config.toml
d_model = 128
head_dim = 32
activation = "swiglu"
norm = "rmsnorm"
rope_fraction = 0.5
bias = "none"
extras = ["local attention windows", "attention sinks", "value embeddings", "hashed n-gram embeddings", "a smear gate", "an embedding shortcut", "learned residual scales", "capped logits"]
init_std_qkv = 0.0442
init_std_up = 0.0442
lr_head = 0.00658
decay_fraction = 0.747
batch_tokens = [8192, 16384, 24576]
train_tokens = 120200000
steps = 7626
dataset = "wikipedia_en"
Each number is 128 + 32 x the weight over its row's rms, rounded and kept within 0 to 255. Layers, rows and columns count from 0. The size above them is the row's rms in percent of the matrix's.

# layer 4 attention query, 128x128, rms 0.167, rows 25-35, columns 0-127
size [ 59  50  60  63  62  61  66  96  80  82  82]
[[104 178 165 121 134 155  91  88  83 109  91 191 111 171  90 148  97 110  98 147  97 108  97 142 185 101 130 122 187 100  91  90 107  92  76 159 151 121 159 126 144 117 160 129 105 175  88 136 188 122  79 135  88 135 100 145 112 130 121  84 166 165 109 138 171 162 165 147 135 194 153 116 145 141  75 129 112 153  98 139 111 132 186  91 120  81 169 210 160  81 116 104 102  62 120 160 146  96 127 154 102  92  82 143  78 118  98 142 193  97 184 138 124 134  99 162 163 125 112 116 108 105 125  97 130 138  88 166]
 [186 139 142 165 138 143 110 123 133  80  91 150  76 131 185  99 137 177 151 157 173  94 149 155 145 163 167 120  70 147 119 111 154 184  86 128 127 150 134 177  90 165 141 108 104  88 162 150  88 128 122 112 161 164 134 195 124 158 123 108 117  70 165  97 114 132  50 103 142 138 176 119 103 127 102  99 124  99 131 104 165  89 106 180 105 120  61 102  67 105 125 107 156 115 113 135 148 129 202  89 161 124 128 142 169  81 130 158 145  85  82  64 113  74 116 119 120  91 106 126 157 155 151 195 100  86 140 120]
 [105 133 153 171 122 136 102 125 181 129 133 147 115 111 141 148 151 137 107 166 109 100 157 138  78 129 157 137 131 171 152 168 139 138  70 167  48 148 103 100  98  78 136 115 156  93 161  87  78 135 123 129 125 124  77 114 116 130 130 109 124  93 150 119 103 109  33 129 129 133 159 131 174 134 156 118 124 133 131 133 174  92  65 160 147 144 147  97  90  66 121 146 125 136 126 137 107 179 149  99 176 154 142 142 226 106  53 168 123 163  60 148 129 112 146 110 170 119 193 176 104 157 131 150 170 118 131  44]
 [156  88  97 130 116 106 158 157 158 136 143 112 105 120 110 106 189  85 114 132 151 110 165 145 143 141 116 131  73 176 154 155 142 139 168 105 120 120 104 151 121 216 132 123 101 145 224 130  96 134 182 109 132 156 150 156 145 173 136 117  91  87 158 128 108 117  93  77 114 121 163  97 112  84 132 138 113 100 171 114 157 113  51 176 162 126  91  88  92 135 161 149 168 110 152 138 150 159 184  90 149 158 160 120 195 133 179 146 111 167 120  80 112 110 144  59  52  90 142 118 143 168 126 179 110  83 156 105]
 [173 169 166 139 157 161  74 132 139  91  69 173  61 116 124 116 144 162  99 156 160  70 165 154 135 130 126 131 149 153  97 118 158  96  99 103  83 125 143 127 123 111 184  97 117 122 180 105  92 135 114 140 125 197 124 164  97 182 127  92 118 105 119 126 143 150  75 143 171 168 172 119 132 133  73 157  62 138 111  94 170  93 113 117 171  70 100 141  79 111 136 119 115 119 124 119 148 129 190 102 153 112 108 123 142  83  81 171 161 139 139 116 102  45 105 141 151  56 151  70 131 168 150  98 145  95  86 102]
 [ 94  79 102 137  91 124 117 110 122 145 134  59 130 137 149 109 128 138 153  90 120 173 113 116 184 133 157 128  63 134 158 124 131 171 175 111 179 127 157 125  77 203  94 155  69 128 153 149 126 152 155 113 125  81 158 136 131 100 108 115 100 178 150 127 146 139 114 119 124  97 113 137 135 118 109  79 123  75 139 161 110  82 149 127 125 131  85  84 100 190  85 115 210  94 118 146 115 146 139 136 149 125 157 137 149 165 207 126 102  88 154  99 121 164 134  64 120  99  73 146 180  80 106 180  40 155 162 150]
 [154 132 150 131 156 127 154 161 103 157 125 168  99 120 164 144 125 158 181 119 156 125 151 154  49  88  86  96 160  89  98 129 151 132  83 120 138 191 107 149 165  50 114 127 194  69  92 115  95  86  97  95 177 109 115 106 145 100 133 160 142  85 126 129  92 139 108 131 136 144  82 136 136 166 148 183 160 140 154  99 174 170  97 129 101 138 134 128 131 111 127 163 121 163 142 138 118  94 110 109 113 124 101 108  48  92  45 135 134 143  54 100 144  81 118 147 154 202 125 114  82 147 116  89 190  86 157 124]
 [132 175 121 119 169 188 138 106  62 116 165 205 115 147 147  62 181 117 160  61 156 159 113 165 110 109 137 156 105  93 106 137 131 137 139 114  99 117 152 124 130 117  93 150 139 117 139 102 156 130 174 101 184 129  97 115 155 180  58 131 113  96 141 127 158 115 105 108 126 162 123 143 136 144 172 114 143  45 152 131 121 100 181 138  93  95 119  76 162 143 163 141 174  77 117 125 177  99 131 126 137 111 200 178 174 121 151 165 112 151 190 128 184 114 137  83 187 140 140 147 179 162 163 146  85 143 138 102]
 [132 151 130 156 126 121 102 129 155 140 140 105 148 132 193 174  94 132 108 150 127 149 116 103 172 142 171 110 126  87 165 103  52 149  97 206  77 123  87 107 116 101 110  95 105 158  67 133 142  92 113 119  65 142  97 115 100  92 126 121 151  74 179 106 114 106 144  96 105 159 156 108 131 162 139 125 165 154  96  99 126 136 161 163 110 164 139 142 159 163 148  62  57 118 153 155 104 138  72 115 133 163 108  61  80  79 173  89 143 141  87 173 156 147 145 155 174 131 102 121  65 125 108 140 161  70  81  82]
 [158 151 143 118  71 128  73  85 167  93  91 132 121  97 151 162 113  91 127 128  61 103 155 123 126 107 201 101 146 172 120 132 135 125 112 123 112 107 104 104 135 113 104 105  90 170 130 109 141 162 104 166  78 137 143 167  83  90 151  93 161 103 188 146 193 115 151 128 108 179 121 121 173 126 114 140 168 107  30 130 109 115 129  74 120  88 123 182 136 171 134  90  91 155 113 133 129 153 127  91 136 183  75  98  81  88 151 116 143 105 167 157  76 150 119 165 138  66 117 163  86 121 114 129 100 171  60 154]
 [105 135 136 138 127 182 156 178 116  74 143 128 119  90 121 133 135 150 116  77 114 162 102  95 126 150 122 131 119 116 128 168  68 160 141 100 108 159 132 177 177 155  91 130 176 141 162 177  68  75 129 161 123 129 159 139 123  88 134 180 125 142 107 176  82 118 179 108 116  78 122 115 182 176 131  73  50 126 149 145 159 153 122 255  82 158 116  73 133 135 143 166 132 197 151 153  73 127 141 129 168 133  89 134 159  79 133 112  96 120  88 131 150 123 111 131 135 167 174 136 147 122 108 147 139 160 140 119]]